Weights of a small transformer language model.
Size: 6 heads of 32, MLP 768 tanh GELU, vocabulary 2048, 4.59M parameters.
Training: a variant of SOAP for these matrices, 252M tokens, 3843 steps.
Each number is 200 + 40 x the weight over the matrix's rms, rounded and kept within 0 to 999. Layers, rows and columns count from 0.

# v: layer 2 attention value, 192x192, rms 0.135, rows 43-63, columns 64-127
# o: layer 2 attention output (transposed), 192x192, rms 0.128, rows 43-63, columns 64-127
# q: layer 2 attention query, 192x192, rms 0.145, rows 64-95, columns 64-127
# k: layer 2 attention key, 192x192, rms 0.145, rows 64-94, columns 64-127
v43,212,207,174,232,283,254,226,218,224,186,185,246,214,160,228,183,226,176,199,255,195,189,226,191,172,241,229,135,208,246,171,201,168,208,177,232,208,158,191,184,200,203,162,194,197,184,174,169,191,175,180,184,234,190,227,190,176,159,200,232,241,151,231,218
o43,207,175,268,178,182,192,177,166,194,212,232,204,174,195,182,161,223,161,167,156,180,215,208,206,209,189,166,181,213,201,229,221,251,218,208,196,219,213,214,183,174,194,186,207,201,152,229,182,227,187,223,179,149,225,200,145,177,227,218,117,201,263,211,162
v44,167,249,168,230,225,200,227,186,150,175,201,249,214,162,184,222,129,191,144,196,215,188,173,146,189,168,176,216,175,239,198,162,212,202,225,146,141,138,221,221,137,264,197,213,185,202,245,225,160,155,117,239,175,191,247,177,242,209,217,180,211,217,171,227
o44,220,154,190,232,197,247,168,194,233,185,158,184,179,210,230,191,158,186,218,240,237,261,173,211,234,249,189,170,206,193,216,175,208,230,159,183,222,208,220,223,159,181,237,179,152,220,238,231,255,203,189,136,137,265,156,204,138,203,214,162,199,245,196,172
v45,207,206,174,217,220,212,196,235,194,170,204,195,214,170,209,166,198,195,228,195,217,213,197,208,220,217,184,177,141,248,179,155,184,189,171,229,190,195,119,182,209,237,213,249,217,144,216,119,191,180,224,192,234,247,234,256,184,171,163,190,217,191,211,198
o45,185,171,168,208,196,195,165,206,259,241,173,223,209,174,192,242,193,184,175,164,159,220,205,166,164,236,212,218,189,221,150,193,142,198,192,194,248,195,169,188,179,220,183,186,143,188,164,260,200,186,195,217,180,175,161,147,193,208,183,164,181,198,205,215
v46,222,149,201,169,185,282,218,168,190,204,239,226,233,230,161,186,213,280,173,153,197,225,199,232,212,223,240,179,217,198,175,208,218,175,190,210,159,189,206,209,167,192,255,212,185,223,218,197,136,194,170,259,204,212,272,172,254,235,212,214,176,182,218,206
o46,121,181,250,177,178,212,225,254,186,169,193,180,192,200,182,209,210,163,203,220,232,200,229,189,178,200,216,237,151,171,177,159,182,212,153,167,176,212,205,194,242,203,182,192,205,185,184,164,209,206,204,157,208,193,191,209,148,221,139,166,197,240,200,213
v47,176,136,211,249,193,222,190,197,157,198,197,163,166,223,238,168,215,213,261,168,224,200,225,200,181,178,262,181,204,237,253,184,148,234,173,245,204,202,168,179,232,189,199,190,225,140,157,178,193,197,269,147,207,223,232,257,153,223,187,224,202,151,175,208
o47,197,235,264,119,297,217,226,158,169,237,213,226,231,138,199,147,260,230,206,190,198,145,227,224,180,196,215,201,137,241,145,215,208,203,224,189,202,236,175,197,181,201,240,235,228,160,144,177,147,211,185,251,225,153,197,246,197,204,144,215,188,227,190,182
v48,165,226,192,206,217,179,142,233,185,224,245,230,188,185,242,188,225,177,203,222,198,201,218,179,212,231,165,213,166,194,220,224,152,236,193,249,186,202,118,189,160,158,204,212,178,208,222,183,252,231,215,231,192,219,210,229,174,241,156,190,223,130,177,219
o48,204,210,274,218,142,264,235,209,193,157,232,198,216,170,160,225,205,204,186,204,154,199,154,177,193,193,205,223,220,200,234,203,192,135,169,218,187,204,209,229,171,231,211,158,211,247,221,219,194,173,183,201,144,189,205,193,216,178,192,195,216,161,161,206
v49,229,175,148,189,237,225,182,192,191,199,208,238,209,172,188,173,164,129,245,135,162,215,228,239,253,259,185,179,219,222,211,204,126,188,174,242,182,229,176,213,185,202,197,226,231,170,207,192,265,176,220,192,213,221,189,233,148,185,196,153,212,203,184,195
o49,191,238,168,205,191,199,189,188,223,230,217,232,222,261,180,161,225,198,212,235,149,167,140,209,203,224,183,221,205,237,194,231,218,234,214,204,190,198,192,175,153,214,216,212,183,170,204,219,196,159,192,205,260,214,167,165,197,256,204,168,190,147,201,244
v50,240,235,243,183,299,223,169,197,208,217,174,154,178,176,194,255,212,169,220,222,191,190,193,195,218,182,177,191,219,197,213,195,179,234,232,167,210,184,238,239,205,186,256,180,193,162,216,200,206,179,177,188,213,237,206,205,179,214,178,227,174,198,208,163
o50,170,208,207,209,171,192,209,238,176,182,202,199,214,192,207,191,181,199,228,194,172,223,180,173,173,221,182,210,162,212,167,208,209,198,137,225,185,186,205,177,230,209,162,195,208,209,201,146,191,190,236,203,213,185,194,164,204,175,229,210,170,206,180,176
v51,212,200,192,218,229,154,221,184,263,207,249,203,153,187,187,218,211,200,227,228,197,251,175,204,220,187,175,210,196,209,209,196,195,151,195,200,240,165,202,207,250,218,167,215,258,223,192,167,210,178,183,214,239,202,199,161,251,218,203,167,174,116,215,183
o51,201,216,208,211,193,182,196,224,183,195,152,201,222,204,189,187,160,257,187,202,222,210,177,196,145,206,187,211,198,217,171,205,204,214,176,263,208,168,243,215,193,246,176,170,200,190,228,207,222,225,251,189,192,215,187,211,203,199,212,221,185,230,215,222
v52,178,196,215,183,221,166,198,261,163,194,164,170,227,227,199,195,196,202,168,163,165,230,157,247,202,198,183,184,177,220,215,185,211,222,195,176,188,242,173,175,176,226,220,202,194,233,243,242,190,174,242,150,212,208,225,183,224,201,242,205,232,216,171,204
o52,197,239,180,232,241,165,154,199,218,210,192,205,194,206,180,214,169,185,214,176,209,202,211,229,224,184,203,242,189,254,204,156,212,223,173,202,209,193,191,217,187,193,212,191,232,146,256,213,200,199,208,229,250,235,190,236,174,233,254,223,188,261,215,211
v53,207,237,207,175,187,264,228,212,246,211,162,205,265,213,183,195,139,164,171,228,235,202,159,206,268,170,221,201,227,235,193,200,165,196,195,167,166,234,237,129,211,190,216,232,165,209,162,222,183,170,176,228,160,179,206,207,227,238,248,213,154,250,200,218
o53,223,244,214,188,254,204,239,205,213,179,272,234,154,200,218,188,159,156,158,127,211,209,211,228,197,196,242,204,167,202,201,184,212,252,209,217,159,164,207,264,221,196,216,245,215,208,183,173,171,220,221,159,257,239,256,166,192,147,235,192,171,158,173,161
v54,160,162,217,184,175,180,170,165,175,190,231,190,156,186,250,203,232,218,233,210,126,152,187,185,271,204,183,209,197,226,247,263,222,268,198,254,195,152,93,171,196,216,176,178,235,203,222,196,257,183,275,227,221,248,194,228,180,217,175,216,211,163,237,211
o54,219,176,230,222,267,204,156,192,211,233,216,185,198,135,218,212,221,215,234,195,222,183,195,210,232,222,218,187,221,204,243,192,195,174,210,167,297,204,181,226,160,194,230,207,169,184,236,215,210,143,241,188,180,204,194,203,176,168,217,209,186,185,150,172
v55,190,188,209,203,177,171,171,213,237,200,207,213,259,172,186,227,179,152,225,158,216,219,157,200,217,229,148,192,221,190,179,215,133,223,195,235,208,210,142,204,194,252,283,217,165,165,105,251,238,213,200,175,234,196,208,164,189,211,178,174,177,198,175,194
o55,175,207,188,211,196,144,227,183,235,190,209,244,180,203,164,140,178,231,158,245,143,211,178,199,212,193,211,229,176,240,180,177,217,202,128,154,178,173,198,169,178,200,183,199,251,226,178,208,185,196,222,187,233,197,157,199,185,206,234,217,157,205,188,181
v56,173,208,168,187,195,210,246,252,194,187,179,212,215,222,185,173,165,175,204,191,162,171,200,189,188,235,207,214,193,213,180,237,196,187,269,180,182,228,242,248,251,207,231,182,197,235,205,211,230,210,214,166,167,157,178,194,243,249,194,161,148,226,209,200
o56,193,203,264,194,179,190,309,165,265,171,225,193,114,226,185,166,263,207,230,253,181,196,235,193,210,174,151,179,203,131,228,184,174,245,180,145,225,240,203,208,195,225,205,167,151,159,183,205,180,180,225,191,163,163,258,170,194,187,249,239,205,207,201,175
v57,197,161,200,182,238,187,190,136,216,179,225,183,184,178,202,221,212,156,200,180,217,219,213,159,235,190,209,227,193,175,195,190,164,198,195,181,210,212,187,210,198,227,208,213,202,184,239,134,182,211,184,189,202,216,162,182,185,181,235,185,243,167,244,194
o57,198,191,196,205,222,187,185,177,180,235,234,200,236,206,165,204,231,207,225,213,161,186,206,230,234,203,170,195,166,166,183,240,215,169,199,234,214,161,181,133,237,214,189,187,216,229,181,180,227,184,196,222,185,210,163,208,206,180,135,212,187,225,204,223
v58,204,233,158,265,190,220,168,206,228,205,191,213,260,199,169,221,133,158,167,201,206,206,161,206,216,184,180,196,197,220,149,198,161,185,195,152,111,190,150,213,163,227,212,231,223,257,188,196,191,192,182,208,177,175,206,182,199,227,189,222,169,199,195,237
o58,178,190,174,184,186,180,206,243,235,242,168,202,167,233,188,224,197,207,216,219,174,228,179,190,181,238,197,237,190,232,191,209,178,167,180,207,187,183,216,187,243,196,237,195,227,228,195,230,168,214,182,192,169,219,173,195,195,235,219,173,187,162,206,227
v59,231,146,238,201,205,186,176,201,157,215,204,199,194,204,214,226,186,216,185,197,205,180,180,180,167,165,188,170,177,229,215,182,230,195,217,157,229,213,189,223,216,156,203,142,157,212,207,206,207,198,197,195,216,226,228,191,211,190,219,184,225,220,201,202
o59,227,208,156,192,189,200,192,196,237,217,199,221,222,176,184,185,210,185,215,220,217,248,162,216,197,226,192,233,185,200,195,168,203,171,192,228,211,209,162,136,190,203,207,214,200,277,181,265,211,201,150,237,208,196,186,185,186,196,167,196,160,206,195,217
v60,172,231,170,202,166,221,165,181,209,187,151,223,215,229,230,162,203,201,147,195,196,211,149,221,196,233,171,209,221,213,160,202,267,213,215,124,169,186,220,197,179,193,196,192,153,222,192,225,192,176,204,203,185,202,238,218,191,196,221,220,244,207,177,234
o60,184,172,173,222,221,182,159,168,184,213,251,242,225,140,214,184,233,200,230,204,179,192,224,146,229,156,201,243,197,194,274,173,191,201,217,151,202,218,154,239,185,242,192,231,229,204,183,205,221,175,189,195,189,180,195,149,189,182,250,225,193,175,218,191
v61,193,173,202,229,163,191,231,194,228,231,204,141,224,199,216,209,175,178,215,140,192,167,221,196,195,201,207,180,256,170,203,157,222,180,185,209,192,203,225,202,215,202,196,225,190,260,204,161,196,255,217,214,135,222,192,203,196,220,167,179,185,176,226,193
o61,160,254,242,171,221,188,230,201,180,143,240,187,224,205,175,167,259,241,225,199,155,191,226,182,207,194,192,194,191,188,201,179,233,183,200,219,230,233,177,199,212,195,239,191,241,220,190,239,180,193,187,208,172,174,252,182,255,207,229,281,216,185,180,182
v62,136,164,214,174,175,248,212,234,216,179,207,237,186,192,179,220,200,163,235,241,194,210,188,205,199,204,237,203,194,213,185,209,187,237,206,228,224,200,212,206,232,209,153,212,208,181,154,219,225,226,228,177,227,193,234,220,247,241,157,211,195,215,168,197
o62,222,217,209,232,252,201,201,192,195,210,178,203,217,203,245,186,179,210,183,198,244,193,199,199,187,213,188,200,209,163,255,126,211,221,208,213,125,179,181,205,186,192,191,193,150,186,217,153,206,201,210,167,204,220,198,228,157,158,209,202,187,224,236,205
v63,218,239,246,189,190,223,157,155,233,181,185,169,169,229,237,210,233,159,235,193,177,125,260,184,198,222,207,227,237,157,120,209,205,180,248,216,198,184,209,215,205,133,205,202,208,194,161,212,204,205,219,207,162,199,201,190,205,145,187,190,193,145,217,168
o63,169,183,204,193,193,223,167,188,213,195,250,176,197,170,187,251,169,206,198,220,206,193,160,209,142,227,219,199,194,231,223,191,178,160,185,228,164,197,161,153,272,222,186,206,243,216,228,163,165,206,164,216,199,125,197,210,182,206,193,239,180,212,201,195
q64,139,292,196,282,194,282,118,176,150,211,243,130,200,243,214,178,191,172,105,166,275,217,138,199,275,197,175,203,260,217,212,186,169,218,235,226,209,150,202,253,221,188,216,240,243,141,257,207,223,187,266,185,198,192,140,287,200,163,173,210,201,153,110,179
k64,217,216,291,140,261,164,143,173,196,250,169,174,221,142,243,250,186,259,222,208,175,122,247,175,198,234,229,217,218,225,215,154,196,187,225,216,193,215,197,198,159,203,197,229,203,239,206,186,192,239,159,141,174,197,168,193,182,158,259,152,200,224,240,209
q65,162,149,162,217,223,188,198,158,264,226,176,168,206,202,217,180,167,262,271,210,196,236,201,204,212,187,165,146,231,222,161,334,151,221,163,186,170,250,183,228,178,182,213,271,112,113,184,239,241,191,230,163,148,211,173,167,220,184,156,237,243,235,230,119
k65,231,184,140,221,200,211,223,193,153,181,148,260,249,140,190,150,239,142,215,142,256,275,201,206,213,266,194,186,174,142,202,119,160,153,196,174,234,237,191,190,233,184,236,182,220,210,171,184,264,234,192,197,227,145,182,231,210,280,133,188,180,168,173,170
q66,193,269,174,291,246,180,211,239,241,211,222,197,213,240,177,241,265,198,208,241,213,148,223,330,256,198,137,189,279,170,161,127,221,198,311,189,268,245,219,170,262,212,160,274,230,160,195,266,183,163,147,198,150,274,217,230,277,250,194,171,233,231,198,215
k66,157,178,193,177,218,218,248,169,175,187,179,220,147,259,179,203,152,182,150,242,192,223,175,224,183,210,179,177,136,249,250,254,189,252,158,245,176,183,196,216,170,260,230,154,139,151,166,245,216,255,180,191,155,278,119,153,210,134,172,193,174,166,203,254
q67,184,131,184,187,225,293,160,170,224,187,196,188,244,262,230,148,205,178,222,158,227,170,127,196,195,196,254,141,246,231,182,77,212,220,164,132,154,295,179,187,212,168,184,234,168,105,260,239,255,130,201,165,256,163,235,178,233,184,203,196,293,234,264,183
k67,210,247,229,257,250,90,190,155,192,177,239,181,236,135,234,168,243,209,181,192,149,288,245,150,178,173,196,186,270,252,216,222,235,265,233,164,233,163,176,231,174,262,151,212,240,200,180,155,175,203,241,147,154,240,126,212,148,142,139,182,198,165,161,220
q68,225,198,178,243,167,135,249,206,182,242,223,237,137,299,224,184,175,193,206,161,204,173,131,188,162,170,271,224,184,222,186,191,238,240,222,236,168,209,258,223,108,183,272,133,219,277,216,214,228,286,207,223,228,249,172,199,339,194,252,184,210,153,222,168
k68,228,236,180,231,181,216,189,210,255,182,146,226,134,223,267,277,188,221,186,198,151,144,230,227,206,106,192,180,227,201,265,198,175,233,238,170,182,212,170,191,201,212,155,213,172,207,199,235,163,125,168,176,154,228,231,221,192,293,204,211,209,208,238,197
q69,120,184,171,129,142,217,195,189,210,202,254,210,224,160,250,168,192,149,172,249,188,219,193,260,252,225,177,212,212,172,205,161,155,280,197,150,275,241,228,245,159,168,214,207,148,223,213,290,244,242,225,232,184,247,213,158,227,232,209,97,196,163,192,226
k69,248,219,164,246,256,170,289,266,221,150,206,222,183,256,201,174,147,207,121,213,188,163,220,204,144,164,207,144,127,226,195,193,156,179,160,253,189,169,176,200,188,254,169,174,229,240,204,184,238,191,230,209,278,186,131,216,334,175,129,189,202,227,243,208
q70,199,162,233,203,151,256,217,153,187,202,204,154,164,182,249,215,259,219,239,199,225,166,168,253,203,249,101,206,189,255,106,179,191,202,208,174,211,136,246,141,189,171,174,287,280,238,154,200,119,195,151,188,191,198,258,200,238,181,221,191,248,181,172,150
k70,180,148,163,181,251,208,196,159,170,236,189,171,183,155,169,245,191,152,163,202,195,224,272,198,212,141,243,229,161,176,182,212,158,252,239,240,222,222,209,247,228,173,250,139,242,186,160,193,230,185,185,184,187,239,164,197,169,232,247,232,138,213,179,168
q71,197,198,177,219,191,257,226,207,212,187,281,239,149,235,170,255,171,268,140,193,238,190,170,250,118,246,194,188,255,243,199,210,130,168,274,256,220,271,210,209,208,176,216,250,221,218,203,219,177,228,111,145,264,229,310,239,218,200,120,199,209,156,151,132
k71,174,182,180,199,211,218,176,251,241,246,174,161,201,202,213,164,220,210,259,214,162,261,100,203,235,127,239,197,127,185,231,176,216,187,167,185,245,217,170,165,199,207,155,216,240,153,213,199,242,137,185,229,266,299,213,200,215,192,257,196,210,118,231,176
q72,196,221,235,211,128,238,226,195,171,216,198,151,208,249,266,147,179,165,165,236,176,214,210,206,267,151,194,241,175,173,216,237,203,298,119,156,202,241,252,295,266,212,195,213,228,214,290,189,234,190,112,280,282,132,264,189,184,177,256,210,150,204,144,193
k72,149,181,113,234,143,196,203,213,230,201,234,212,203,239,131,235,157,281,217,197,268,214,203,157,152,263,149,160,194,225,138,141,190,174,194,152,212,203,163,231,158,149,166,186,230,194,209,234,153,177,150,201,195,197,161,216,153,168,170,182,271,185,190,148
q73,205,158,195,254,194,238,71,165,207,163,227,166,276,201,208,163,206,177,158,191,228,323,184,196,251,206,201,146,193,138,196,174,175,248,290,202,284,236,221,224,258,112,234,287,187,97,189,201,262,182,214,186,186,222,217,180,271,209,178,137,214,278,199,213
k73,218,188,121,170,172,202,201,167,174,154,210,181,140,221,196,191,212,219,168,278,126,270,235,250,154,175,200,162,197,276,188,246,196,195,185,181,251,185,165,256,233,142,169,226,206,256,228,136,172,241,201,207,205,225,219,180,189,148,155,182,244,211,162,176
q74,258,129,150,235,137,120,245,258,231,166,279,322,287,272,201,158,229,187,175,343,205,181,179,235,150,243,156,116,194,190,189,176,207,183,296,221,254,281,237,179,276,221,260,273,203,138,252,220,178,208,133,234,162,180,207,255,261,155,107,180,213,205,232,183
k74,163,131,175,225,232,170,139,237,193,208,201,224,166,168,279,172,132,213,201,204,200,246,172,187,238,263,246,222,130,207,226,211,130,218,147,215,279,155,182,255,221,190,103,163,138,188,190,256,218,167,188,231,225,254,252,122,192,186,216,111,180,200,162,242
q75,222,163,165,191,228,217,193,221,259,243,116,196,176,207,266,239,182,235,191,171,208,238,292,216,168,234,227,238,145,311,191,228,162,255,144,348,269,250,215,212,226,244,181,159,207,228,194,181,205,187,210,198,188,171,125,166,241,155,265,248,264,232,175,252
k75,229,178,198,158,235,196,141,212,94,234,228,150,168,118,150,201,232,165,192,196,219,124,250,184,181,152,233,227,181,139,240,186,310,253,187,220,158,139,213,208,160,212,230,216,156,158,255,182,142,255,219,213,251,213,197,259,151,247,178,216,173,183,223,183
q76,225,161,232,205,162,160,178,210,200,243,198,150,178,213,244,147,206,236,190,203,222,155,209,203,175,254,268,154,209,225,248,183,168,223,218,234,167,237,119,173,214,225,235,172,245,114,196,237,179,168,85,173,199,192,176,145,123,238,272,230,160,161,260,191
k76,148,201,154,218,188,143,168,195,177,148,143,117,223,201,176,279,134,175,234,173,186,256,170,183,218,177,132,276,126,171,154,235,181,200,221,194,209,222,161,187,166,259,198,189,159,270,248,226,200,225,234,205,156,178,269,183,181,248,187,216,293,169,182,172
q77,293,145,181,218,285,190,154,92,170,214,203,260,206,181,148,234,152,176,207,91,152,155,316,158,135,205,270,251,158,279,219,118,233,231,207,210,152,185,195,277,176,215,184,218,277,153,180,174,240,232,331,221,299,259,199,178,158,231,274,163,166,93,189,247
k77,131,201,197,206,175,263,250,172,166,208,227,150,142,202,207,202,309,190,172,237,213,240,192,159,193,201,197,168,168,190,261,246,163,126,206,208,225,211,217,225,169,150,92,128,154,211,172,212,149,195,198,293,192,137,267,184,217,154,198,203,140,200,254,163
q78,179,49,109,218,195,173,165,267,199,177,119,188,255,161,208,198,211,258,187,216,206,225,88,234,234,281,203,208,127,295,157,254,166,191,169,211,188,193,212,127,175,218,206,170,213,145,212,222,264,154,256,160,178,188,197,243,89,225,207,165,181,161,173,240
k78,199,237,212,226,158,182,185,156,166,204,315,158,136,243,216,147,259,195,255,161,139,162,248,161,222,210,202,235,271,192,178,252,187,181,226,250,241,209,130,155,189,258,185,180,250,146,168,207,156,220,208,177,220,145,189,176,157,225,162,153,178,146,189,172
q79,171,150,150,218,178,123,166,223,199,129,205,223,245,197,168,127,213,264,258,210,172,147,188,148,180,147,152,261,227,200,260,167,190,229,252,225,131,130,175,200,133,174,187,215,231,250,272,266,166,190,253,256,254,247,140,208,155,169,144,209,195,155,149,279
k79,218,237,231,212,161,260,244,223,214,146,171,190,202,142,219,261,151,243,200,195,196,123,212,125,188,262,208,217,211,229,199,220,178,268,150,245,207,202,138,179,167,150,212,153,159,171,188,255,235,174,123,112,154,236,205,266,199,178,162,180,144,201,250,237
q80,200,166,235,130,219,165,174,206,236,174,133,230,177,254,178,234,200,247,206,265,237,277,237,242,220,183,177,261,110,252,224,138,233,168,224,234,156,217,141,185,168,207,225,163,186,175,243,175,191,165,261,280,167,205,219,285,195,192,158,233,211,206,263,171
k80,207,237,261,202,205,175,213,254,198,173,252,169,163,193,199,155,228,158,209,190,240,204,175,227,189,177,183,147,258,239,211,283,155,141,189,189,182,219,198,217,209,156,159,185,244,179,155,152,169,189,229,184,147,201,242,162,251,205,161,265,229,218,186,287
q81,194,237,268,178,206,136,226,219,272,209,239,172,184,243,125,192,221,133,213,200,171,198,202,243,266,147,153,202,178,203,182,170,213,182,229,164,230,255,163,173,217,245,199,242,157,160,230,241,271,182,155,197,147,241,74,178,205,232,239,233,241,204,186,192
k81,171,185,220,167,191,225,216,225,191,207,223,171,110,250,296,183,240,235,225,164,239,178,199,212,165,205,164,178,252,210,167,221,188,272,177,203,235,217,201,221,195,229,200,205,204,147,188,129,136,184,250,186,254,190,208,178,275,165,173,247,180,221,181,149
q82,261,224,237,203,155,251,193,223,264,177,221,186,196,131,169,217,215,172,225,205,206,202,209,229,226,143,150,217,204,235,204,227,191,202,127,126,279,216,213,171,223,198,194,180,177,299,189,270,242,154,153,310,188,152,117,144,147,202,196,180,172,160,150,160
k82,202,186,200,236,150,198,211,204,255,195,165,256,227,181,166,191,202,211,157,232,223,174,217,141,186,221,143,269,175,166,178,156,159,229,175,255,136,189,218,223,134,205,177,194,206,156,202,215,106,251,242,192,164,170,144,193,274,160,278,271,155,259,253,212
q83,171,212,176,199,201,92,204,156,153,179,249,183,169,210,258,207,196,249,174,187,141,267,220,229,149,207,178,160,164,230,193,173,237,199,166,255,190,161,235,215,292,237,166,185,231,184,171,161,188,221,206,142,199,191,217,181,232,200,260,176,195,154,146,200
k83,202,232,186,172,242,221,167,174,253,181,258,258,228,264,215,141,176,234,244,152,286,251,210,151,162,176,243,182,224,202,104,139,221,258,197,226,259,191,196,212,223,173,190,145,186,167,237,194,216,231,182,218,187,143,177,118,195,171,218,276,178,247,197,124
q84,225,175,175,179,173,223,241,243,247,256,186,172,209,180,170,235,218,212,175,232,199,233,241,190,202,206,150,199,215,190,156,254,245,164,231,138,188,149,207,197,229,142,104,169,129,292,211,138,160,187,181,169,185,276,301,248,224,180,141,207,189,179,207,173
k84,197,272,123,142,244,200,210,199,186,172,189,215,95,258,228,147,199,189,229,223,219,250,142,250,272,198,193,290,264,236,132,194,198,159,197,170,159,180,206,209,148,200,233,214,227,195,240,245,200,198,241,260,291,240,205,172,122,179,193,230,202,271,185,275
q85,131,239,184,239,208,223,199,151,183,206,208,186,194,206,212,204,250,128,159,191,251,129,272,176,255,273,309,213,172,199,288,193,194,214,197,211,252,220,179,184,134,196,210,181,283,156,243,230,123,224,160,113,160,239,192,249,250,237,217,236,261,234,195,157
k85,213,239,144,239,278,219,192,266,210,188,222,252,163,187,188,299,158,205,253,210,183,201,153,270,180,182,198,233,195,159,180,159,174,266,189,211,164,160,215,187,231,155,200,160,206,169,142,232,189,226,245,222,250,207,123,221,150,206,235,199,135,164,213,254
q86,271,198,180,191,244,141,175,241,195,157,169,249,109,174,166,218,180,196,191,152,203,245,194,176,164,240,163,264,239,200,273,191,170,230,235,236,183,169,243,113,196,265,190,225,187,194,159,185,226,192,241,169,200,253,182,292,181,187,183,178,132,158,254,196
k86,197,179,230,220,119,188,159,253,226,193,150,224,240,211,264,182,226,168,201,203,165,169,147,227,270,207,183,172,252,137,239,188,168,217,240,204,218,150,171,211,189,185,225,226,235,179,186,188,203,142,180,217,197,190,268,107,201,233,203,186,190,259,169,226
q87,149,263,251,241,230,266,131,315,236,168,240,163,296,219,143,265,178,132,156,214,204,200,153,162,198,246,190,212,268,191,235,222,256,231,202,229,220,247,173,236,208,197,175,206,223,211,115,191,209,161,121,176,136,203,255,277,221,211,232,152,182,187,198,261
k87,182,181,161,183,227,191,234,138,208,130,213,135,214,108,206,205,132,215,241,257,200,162,168,207,146,151,199,237,238,224,211,202,197,170,172,174,102,146,246,240,123,208,136,186,213,190,214,169,214,157,195,224,209,217,140,233,210,222,206,296,239,215,242,152
q88,199,174,211,267,306,175,211,206,130,233,188,232,196,226,199,157,182,229,171,182,184,140,163,225,105,147,210,168,167,262,203,246,235,232,187,205,206,191,212,270,187,197,217,131,222,182,88,177,164,260,274,198,256,208,190,185,149,279,241,206,168,199,182,169
k88,191,177,203,115,193,207,235,273,218,211,139,136,229,189,234,217,214,199,182,148,204,210,215,257,247,266,240,194,214,194,224,202,242,174,268,214,186,192,207,136,213,225,178,165,199,199,250,212,228,203,208,198,195,228,233,150,246,189,144,222,223,206,273,197
q89,226,152,177,190,135,202,271,247,182,233,150,214,142,257,221,187,195,237,182,224,260,212,181,249,184,198,180,212,167,142,168,202,199,213,228,196,166,203,230,174,235,255,228,171,107,192,218,160,142,198,233,157,184,164,218,260,247,207,131,183,132,259,190,200
k89,185,208,103,138,170,191,129,208,191,252,236,215,275,218,148,214,214,143,204,183,149,220,271,138,213,181,225,192,178,237,225,167,167,144,190,173,188,224,195,242,246,103,143,236,135,253,195,224,216,198,172,232,221,154,206,182,192,196,202,85,278,190,169,199
q90,192,176,217,255,207,341,81,153,226,229,223,187,186,127,195,235,178,96,211,179,197,194,145,198,215,176,198,241,242,212,243,215,182,287,193,248,205,231,181,229,208,255,259,168,215,173,280,161,169,211,197,229,191,164,231,220,161,213,240,167,309,249,125,250
k90,215,169,217,237,193,229,215,147,129,219,128,264,223,171,115,170,144,201,231,252,167,169,253,138,136,231,182,191,168,153,149,182,189,152,116,197,206,145,201,229,190,220,151,197,290,172,183,162,227,280,211,226,252,221,153,118,208,114,228,233,245,159,227,162
q91,211,259,167,158,278,230,202,165,245,157,183,236,218,166,213,208,169,200,231,203,192,234,228,262,201,204,249,179,185,192,244,164,273,216,172,195,182,213,157,168,214,172,200,232,256,192,161,180,243,188,201,166,183,141,143,277,176,254,303,187,159,164,200,206
k91,221,184,244,168,204,169,256,227,255,181,243,240,251,162,172,141,221,161,127,212,191,169,209,190,196,151,195,221,207,131,170,224,110,219,193,229,146,170,200,223,151,244,153,217,176,222,140,234,165,186,144,146,235,192,170,172,236,244,174,276,184,279,173,210
q92,159,244,204,305,205,278,216,206,143,250,151,132,174,199,215,244,193,174,232,243,193,198,216,253,213,210,206,159,195,190,170,178,159,157,180,161,203,162,174,243,170,246,123,200,167,158,175,141,135,222,192,204,201,197,228,150,184,232,209,169,247,171,111,202
k92,164,206,183,96,170,159,217,214,231,176,240,218,221,178,249,257,187,264,163,169,228,126,229,216,125,166,185,248,208,113,204,169,194,188,189,220,163,226,179,229,217,253,164,183,219,188,249,158,152,282,152,197,232,250,208,174,200,161,233,251,215,179,218,255
q93,188,225,236,258,216,214,126,253,231,220,206,252,211,175,227,231,154,250,191,152,164,122,237,164,184,192,178,254,182,185,188,142,282,267,185,282,146,141,196,176,116,180,261,184,187,196,206,159,229,115,185,259,237,238,134,186,203,198,289,180,240,153,217,222
k93,195,153,256,158,209,222,214,172,182,222,165,156,157,182,215,235,313,201,190,272,199,194,243,204,241,189,217,193,224,167,247,238,255,116,196,187,205,242,250,192,198,196,156,184,191,290,188,189,159,244,193,180,117,200,177,196,301,202,144,196,201,220,160,234
q94,196,180,163,214,197,178,236,193,217,177,220,145,257,179,144,202,206,170,251,270,179,292,138,189,206,201,232,217,199,106,223,142,150,216,195,155,118,241,227,201,251,218,225,240,183,183,244,163,236,178,216,240,160,224,240,252,191,116,172,165,290,77,213,207
k94,173,215,180,221,195,188,197,135,130,274,149,221,263,187,167,202,180,209,172,143,156,194,149,218,252,243,201,116,330,226,211,210,182,140,111,186,228,139,172,220,94,206,183,197,202,187,186,180,163,207,173,211,232,172,196,178,171,172,213,228,171,258,214,159
q95,292,188,152,188,196,179,269,188,199,207,219,133,245,237,190,169,226,161,140,172,162,149,147,183,250,171,182,165,154,173,125,214,188,194,243,188,126,338,219,229,237,223,200,238,173,151,103,175,137,207,207,180,153,182,194,262,165,200,204,188,236,232,235,226